{"num_hidden_layers": 16, "hidden_size": 192, "num_attention_heads": 3, "num_key_value_heads": 3, "head_dim": 64, "intermediate_size": 768, "vocab_size": 4096, "hidden_act": "tanh_gelu", "norm": "layernorm", "norm_place": "pre", "norm_eps": 1e-05, "positions": "rope", "rope_theta": 10000.0, "rope_fraction": 0.5, "qk_norm": false, "attn_scale": 0.125, "bias": "none", "tie_word_embeddings": false, "parallel_block": true, "init": "normal", "init_std_qkv": 0.0344, "init_std_o": 0.0, "init_std_up": 0.0344, "init_std_down": 0.0, "optimizer": "adamw", "learning_rate": 0.00163, "beta1": 0.9, "beta2": 0.95, "weight_decay": 0.068, "lr_head": 0.00904, "warmup_steps": 342, "schedule": "wsd", "decay_fraction": 0.605, "decay_shape": "cos", "final_lr_fraction": 0.0, "batch_tokens": 65536, "max_seq_len": 512, "doc_mask": true, "z_loss": 1e-05, "train_tokens": 591100000, "max_steps": 9020, "dataset": "wikipedia_en"}
Each number is 500 + 50 x the weight over its row's rms, rounded and kept within 0 to 999. Layers, rows and columns count from 0. Numbers have three digits each. The size before them is the row's rms in percent of the matrix's.

# q: layer 13 attention query, 192x192, rms 0.0577, rows 133-191, columns 48-95
# k: layer 13 attention key, 192x192, rms 0.0593, rows 133-191, columns 48-95
# v: layer 13 attention value, 192x192, rms 0.0881, rows 128, columns 48-95
# o: layer 13 attention output (transposed), 192x192, rms 0.0971, rows 128, columns 48-95
q133 077:538456500448546503502477471492437555490608509498548489536506438480460501504508442544477470475477496437401474477458514479531508434483509492511501
k133 065:504457421474541541418523421500373481481532492569506500444515571428434463463484575514584599470524493427488417409555454467518475545478509394495439
q134 065:502468488449561543513527370464516510514618581520541463467489413472450515439525456486529532410523551505445410495483490519520496478452487468471433
k134 063:559459505494513536519565511502407489505508479452469541488532432527454557565495600585485591504571462487586420509531497461513586495434591448517452
q135 070:512485511559361504491515552556516504495427423478475511585558518514449433510504448540537518531420429534609539524472520392500510541531455545526462
k135 057:501554587532459505503496582541635461575527549534422490505468516530505454473535426418495400534421472476421530593511475535522412572513504485470555
q136 052:459413546613433474537486457377551481589491549477487408459417473471531470506585600430426466440452503659486455504472474464500506546494504525586473
k136 051:494523466519471467557570502447547560464539485497438514510542428540541561491487453470570452524515450448488533542537524437553514462520521502476500
q137 076:466449568547496481511505488508555503469434626460456451427483575519601510502485564542501499403532499496470659498466515545499521550439484504429529
k137 069:588485567525437417556614471427485493535444491557559515479394529482522444410524522472462509504440480461503488557521503522533470582467495617507473
q138 061:488429463455399565505566425496375520537580538570534446493483445459517435486506522447526484428584522512483458483515474508536441579471575426521544
k138 048:513452509516477492518451534472560434558516572474478473568512412495517452525550418460527446547456520452526469428511474484506447470474481430469464
q139 084:523484533556430544497510599531520572466422514440413508517564545556519414580449449531589510524446446509608565539458494440493526556524479508587510
k139 066:466543603513519465560418559518562381507491495506559503574425460550459528490512539434429431490531510518483512546482541527480524469574479575464624
q140 076:428467489432533428556460411496417446558598534458602466460424477448528529435499548557448485453562618449424471505513492531533535479426489484495465
k140 057:524447474498524538486564475434508460503456480561480577437599491503481508578585538547482541568491492444549417525533498478494443467451495470491489
q141 052:574514469442461555485658490508538454437511486501547545557536555528501491483458545416526524503460583584446522490511578470550516571512528554570515
k141 082:445563473544475476489470561516583571508553507458432491558479496544531493422473431414565471542412498516434567550473541445521494417482444429462482
q142 066:505510624565539561562519577476520498440442403437447486547548529521538497525499502377504456452462495451564584500521495484537489505543546541571478
k142 064:519558510518517517483456477412404528500505453474485520489364500512569464434447536372479539483482535501443521551538530520518540478497548628519450
q143 067:457499532462411535488431446447467494409475664533431437444522534513596595451506543500534474489473555515551461502487584563426557443541456459487509
k143 081:531463479478618433521464520458458434525494400529499496486533530507390488551505463546399468443546518460485582463506474464473513630511613545496487
q144 062:449613516397539480458463464585519441418480472560442513486523616484449530504502388532467494539437530552564528506472479524443489395467478433450514
k144 081:481475539431567575476518469444382520494414448494495472446474511489466597531495508540429580438499502558414497519540479535481521532468685562594466
q145 095:490524484477534469503548444513430460551593462488627568454469496421425513469548544573445514536548609462491438446487442487516475486438420541458452
k145 078:458496465430517497475530453447443517475485509503487456417569483503494511638542475616493559473464534515521463479437429460480504572508611454509486
q146 084:407603555440489517498540505588468468505495405468472468523545509512507427570476444514463546522441581560493447488466528484470465465495548458510481
k146 096:483468503579398481461438489464569429513563506530463444532491459574445576429554528443567476490435500451487562450497610512490452486486489469548469
q147 095:419587549490491579510503482511446551546541608471475571559592520392560404523448494455521442446488516579535525496483450443511441442480457550492475
k147 087:465543510370534548556512502418508497474430495450475502501583514475548411518514463435571552472458458450602508538503501483522498456555456452472460
q148 087:420551512501448522523521501457545510541580525531553554457537509484498487417450439395462461534515447512560505542479498574494575491546453504428518
k148 105:531419515418511583583401469635476496505466509511528526541557423494536465503577526382539459630503618526471482492467528559479380451529499505507477
q149 109:517478485520456462539509388536426501462491523546510422413495516555411427417469529517471567510490576430521476491529464540510564455515496491533529
k149 097:451550583531444364388575535479540551421502518527543507395603484387453453468494494578469507481478511505589502527480490486567566560488419453475508
q150 103:430524461525521484526521524537572463318387526512450508470488576567467505472501494491586484528484496406534508430500417477504482501486575521509486
k150 105:492595468482480541552445584398519481477492528557466490506559480552508531463563518509562551481449498428546455491536449518516455534509446481526573
q151 104:602455553498424462481519531536516462501499570518486474513486529470433479548379523420469497451537508428567555477521590449481583407497516569491480
k151 101:478486483496404456456445546568552510404473545468491455483521502509460540512577396535497605426677461512486609518472576531534557561465519457412408
q152 109:469520524545434513526466529434618488511547510496383548503503434535491474473464533484460577506528543503547526453375562469524517496582479442510486
k152 103:428544452531528499601419507568505477396471522437500506505435505548519411513461594576538489518562497499492495527458549493530474470532491504505512
q153 109:393471495477468540546432515581584407491501474526454525516499546459544483531492506476468460476515485535508488483493548540508413555513511508456472
k153 108:481447524467417465457509532500407380386502508517592468455459522459474584558512521419498440572459462532553376467436544507459500501477596441505484
q154 107:542507504544431576513491419477411551481428438519430443473431541508522517490433444473393408533483553533502484524476495553572502605523386566512491
k154 114:484430517536466554350539400442346524504507490536431510445381486487571451529458451441407580574505585542524468481515352530539548549484510512601428
q155 105:556625523564457570530435496516620412611456461455520508479457450407502471429557542450558433498529565483533545558426471448524514574467417541512472
k155 103:505482443628510539512443444502566490533446508524494546528560505481535526461524482385419491568594444529517500510504557541499499478455422506486498
q156 112:520506470423512498512419439470494525459480603506554541482541429432527582536530532518511482489512572490489472468552542511387581502521494470488413
k156 111:469505499413495354372436420519515415518443475526459547503439403474422524544459475496487444402533525622486568390481443522482460535499517466570529
q157 108:451446522509435529484404441503520561430611594505600459541542560516500524465447540526425476521535534422442503590524492540422452517495501520505455
k157 107:554541493508539550514427449525517582482547556512575470439501574553515581447458549505485440565579486519475503491531588547410425447467466493464506
q158 103:558583493507527515568478460533524545442571499503508618530509508550500464544550534492602479481566486488466420509462491497497490453441445539473434
k158 105:511536500526521450471498479490431550428541527461470491590508530565505550514475520504588523468530356532496372441524456531562492435510520541467523
q159 109:464472516532648519519472528470539454520506637434500475485489462531517507437502472454463487481544450520486512534458513482468594486484482616512555
k159 110:545531541592587431571470488595535521443501542533525439569459416499519518455487507476498502540366543466554505548483441470584546564405527495504531
q160 116:497472548543440425453488473508489496573520485351443503450498465467583540478477591458481456515577521511525587529467525569453487470518481468447569
k160 112:450466480425391526584529548576509459490510383493526524480497534455481605575414459462431453446435499522362507566481546531553495480469406455383493
q161 107:559571505553495506395506487533510476516486558547471571565483531519503468526522460549541528440461527535342497452422447567528489457508426544546467
k161 107:494530526548481532455569485468504525461483512468534515516552541418453487602442504598461435428558546399463537484467521534500556497448526497507417
q162 101:478559414483425569457437552518516545438549557514511521531562561587519496495521466513384410638426517418558483508522518549523462373531431494423550
k162 105:445475450381491425340502470526440496528491554658562491563533574486571542557438506483474424532432490510560491522478502514517450511510514416435554
q163 109:505476533547508482430424487542534523507572464453472446504446558508501464549466538455611472516466661511504557591571515586489455559457570543539513
k163 109:564545457597567497429522471468533430478536493469507456481527487477490539497423586415541481497535493419519472480549425562553501528499504426577465
q164 110:479469478475536450464470429435483519476524538519578498564525382571518530538509462409481480619475460517528519490535527525557530531521487549519521
k164 107:573512444554502422431414411487430505432500478569493457551476489603440603519546515416491530504465518502449481508482506480500518545497453445554580
q165 111:507510486422483487552483414606453447550567536497513516421482521597451482579476580521571431496555519528476452468420514501447449467417630551472411
k165 112:481534527529320471562468488486331452608545446429528499445501487491377457498429520619558507514567513510410487476528567559522468464500529549457528
q166 112:397485514505558535462549460498462413517457493420516490457449473503634509549516524506557493499540534432536479444509561572504512436456567466474493
k166 109:452510513434468524461543465474484422596475507506480576539502511454412498459458507550432581503556395420539468500499424529615557412429569511510558
q167 104:497531489541524431596451482525397534599573501495485432459466532526481496508593497460538476512522451445489515573452499467459492433515406493486534
k167 104:508554471553510411479497513546449549547515522543530559476511521510435485543598416474449529480494464429501529555509420496573549453491442469566488
q168 104:493474475497500500515567557505502429478582506472574592517509588557485470519493383471481464517492431541455510390504417559432459540487489516421496
k168 106:621482503504496612485434651522505390481473419469459516507419453568506499521489483555461394509537580473606598425542531606440485540397479524403590
q169 112:552487526463453487500461556451471476517539489461486569597577440565618512483459480512593429487492486406451502471473477530465474446537533555468531
k169 111:515493501521540508514455459570489538453539463504498482487550454573618502471578438579608471498467430462500522442524555516560464565512609501442554
q170 113:491564490566525411515514575551635514449445516551454469573517567484513545486516530520514524537443487531584544522535430452481498537596475523480519
k170 114:407547459520465611472539611509507422603604481448546472546576496499499559630414442478486428473509512605452506472479498488420579473543533445488516
q171 104:468495559458449548488562455488482497456501479554491491555493516503642440489574579533509535507502558578520468442491492514560514528477525513520538
k171 104:489431514397405601483452398492556487424529523493472454556539429541511523472591484568524475561551480531564479471499477489528432466502502435547515
q172 107:518530584455419523502544478463443411460593520465484583398460497426441522531501525484557468476448439575589432472507418498457563499546495435569475
k172 108:554484537400558613595441400401457452411442508476466499439483539562436592510550486442542451431444469478530457484478457512500507486534437480513498
q173 101:508469557456567553445546445488555539498478465454397619504547528495527547503538510549539506483590472449542494448456536512519513435558428558464479
k173 104:452497583529528509513537449542493481495462459483552599564512542471486381555493471504503448437452471525614439456524548487507563515598545470483501
q174 102:554470509471506541520537440391492546492482484477496501591502523451474508474419567453497557468477498398503510538542583487432436546509441472497456
k174 099:528585540398577600428457467539468489454510477443493525415473499498500471502520518546539590583462527429459518491477562584446467480507533491531497
q175 108:408501452454507580584529512546470484441547482524392382415512571525537534447536501461544543559555615433520532548474487583480525402499480539482424
k175 106:453466432434464454662478578544482435463483555471443511569560424490538470526495576453538549476528617446458508554486469567540525478432580518466487
q176 105:455417500639578503475590472501406569459481513484459481359456356488517454505480514461513512420491507543531358502413489474483515463560591488572514
k176 102:571540504506585444587523553406431595493456387496436571498538446508497528399481537535486543456538522461464464533474551531529494490479562486567491
q177 113:501548551515426560524494576467534499533558414576475448500509435592523513450476477407538535470480358387448577523461600466458502538558522485479566
k177 117:510477555472556578460470480475405561430415511539496484449512511535497508484553522428574557539506456437518457599486574569473438502439561483540553
q178 104:446437485429578599416509551468487502451555467611515483486578497402471446520447461567524548554507422520492471479562557518532499488420501493425536
k178 106:454505513470500674474478489471495584518519560532559558556501432506448427534445481541533449415513461462515466537459540573475430504442491523458532
q179 106:479479378500501464456375578440460502401510440477469417542529501513509438497530443580499558458545521459503526592515542424584650484414472580586477
k179 105:485474486645449506417458511477483420517533455512626543531467489557566450465440456593487575487541529525448545526468510427475521470444433445521522
q180 099:438489523391438540452482471530484486467456465469474492604486471360510518482532572471540395485522532524519564505458500433499600511547474523430537
k180 103:447527442416537469446547410548564456522502412522631444552517512508487492447517517461525409563513502396414565511467529491484507506490376519418462
q181 114:524446490508535500587386513415531488538509513407506476442482453495555459557540601505495440432386470481453525519588557570461512523530432589438469
k181 114:531467475456479479506588419494478531466593512336613552474524441555458459537504527507479471489504503479501524470494495460507440493492544475524506
q182 109:393481532552395487612468438478502552541486535411491471485524430480519509558472490522539469514601504512484439469442550497456482567512592497508560
k182 109:489448531554506476541485439571517345495523500418535504500565388502494484520458478548447491550538490523478528512489496503446599521501453513444444
q183 103:536488543456542415576482502515563509491482436489416533544366587518419353437487517521544557545504517542392491352486429488494517560513501462517642
k183 103:470466578489454395488481626478459579513518500512434477455412592527452467441497451548525342535523452504418510436494536444483460571521472444652589
q184 105:456505499477490526526475351596483500494525453525499611542495528395463510478460517493555580485536518422532462509522415463495465621486500535472518
k184 105:526512486496454470482402498528538425392573391537542600531484573541461431505436471463507465594570439418539460451551368511508427575597571489426532
q185 109:442421558457459538517439491585609518515502464553366396429456540513535524496529406502593530530484493568591509540556555467385478516483455395450484
k185 108:443471516466532629483491478556580537475476526424431459510541551506555499532440438437547439482619601463528469570542362493453484408567404466499461
q186 105:538451453602414509537563565458548457500446455501443546499525529503499526540539487432481509555548587551379466458552469533535454571534529501506588
k186 107:539483440622422520526540601475575496465434475567489542436493458514570617471571512442419607438486584560438429537496486530536436500540453469471437
q187 101:478493542476476527487584550530502552448537376432483488546477507568407454511578603525430491637476518474506432567492529517553497482541515552504408
k187 101:507431494500547474482496623469569477518482508494398541529561525551399513554563537445512525552496499486469517524515492501501453496493463523544499
q188 103:568543553410483560514557453484467495498498511562425547378494405540539498486557429483457538509474507540520500574538443477386448475462584609482580
k188 104:513565494464507612507525446556424453580487554484487482444512476417487512444528454546450536485484493450538525531499434499459479569461535530431473
q189 104:431471570541433470454540505404447505536508447561546475566510537490500480441484466515546552540485461509462519622588438451516506387444557518571540
k189 105:522456487556485603430530503422444482664498465521541512555471538543560465468557513437537570562507534527511504568537429516458518500447485488562434
q190 114:477464567566540493551422486458506447541470597456525518453494418514447534492396493496476494516547571524532573425601442455399508505498487522530502
k190 112:518555509425541466491490434478566539459503543415488492438592526600489541431445483398447506485603544491497473469492493444528507543466542451476506
q191 108:569547505562472506471531449428539540473480435506504578495490531578511453533471494579500541453467453530487557431480401587546581560526464346462447
k191 109:495499547570408524472543401497482519454503519518463490459474517591531394563402537605422415438418411457448497459450480530487459450519451496471541
v128 093:582462560500556513519506590510597427503606526538460543466531462453483465498489482505559496515475445506522556542499532504416480588545569474419609
o128 093:470459498440532451555511472448476486585533392417426552533494503468490527515561464477403594469581450531436484596592508526452526435535550518436487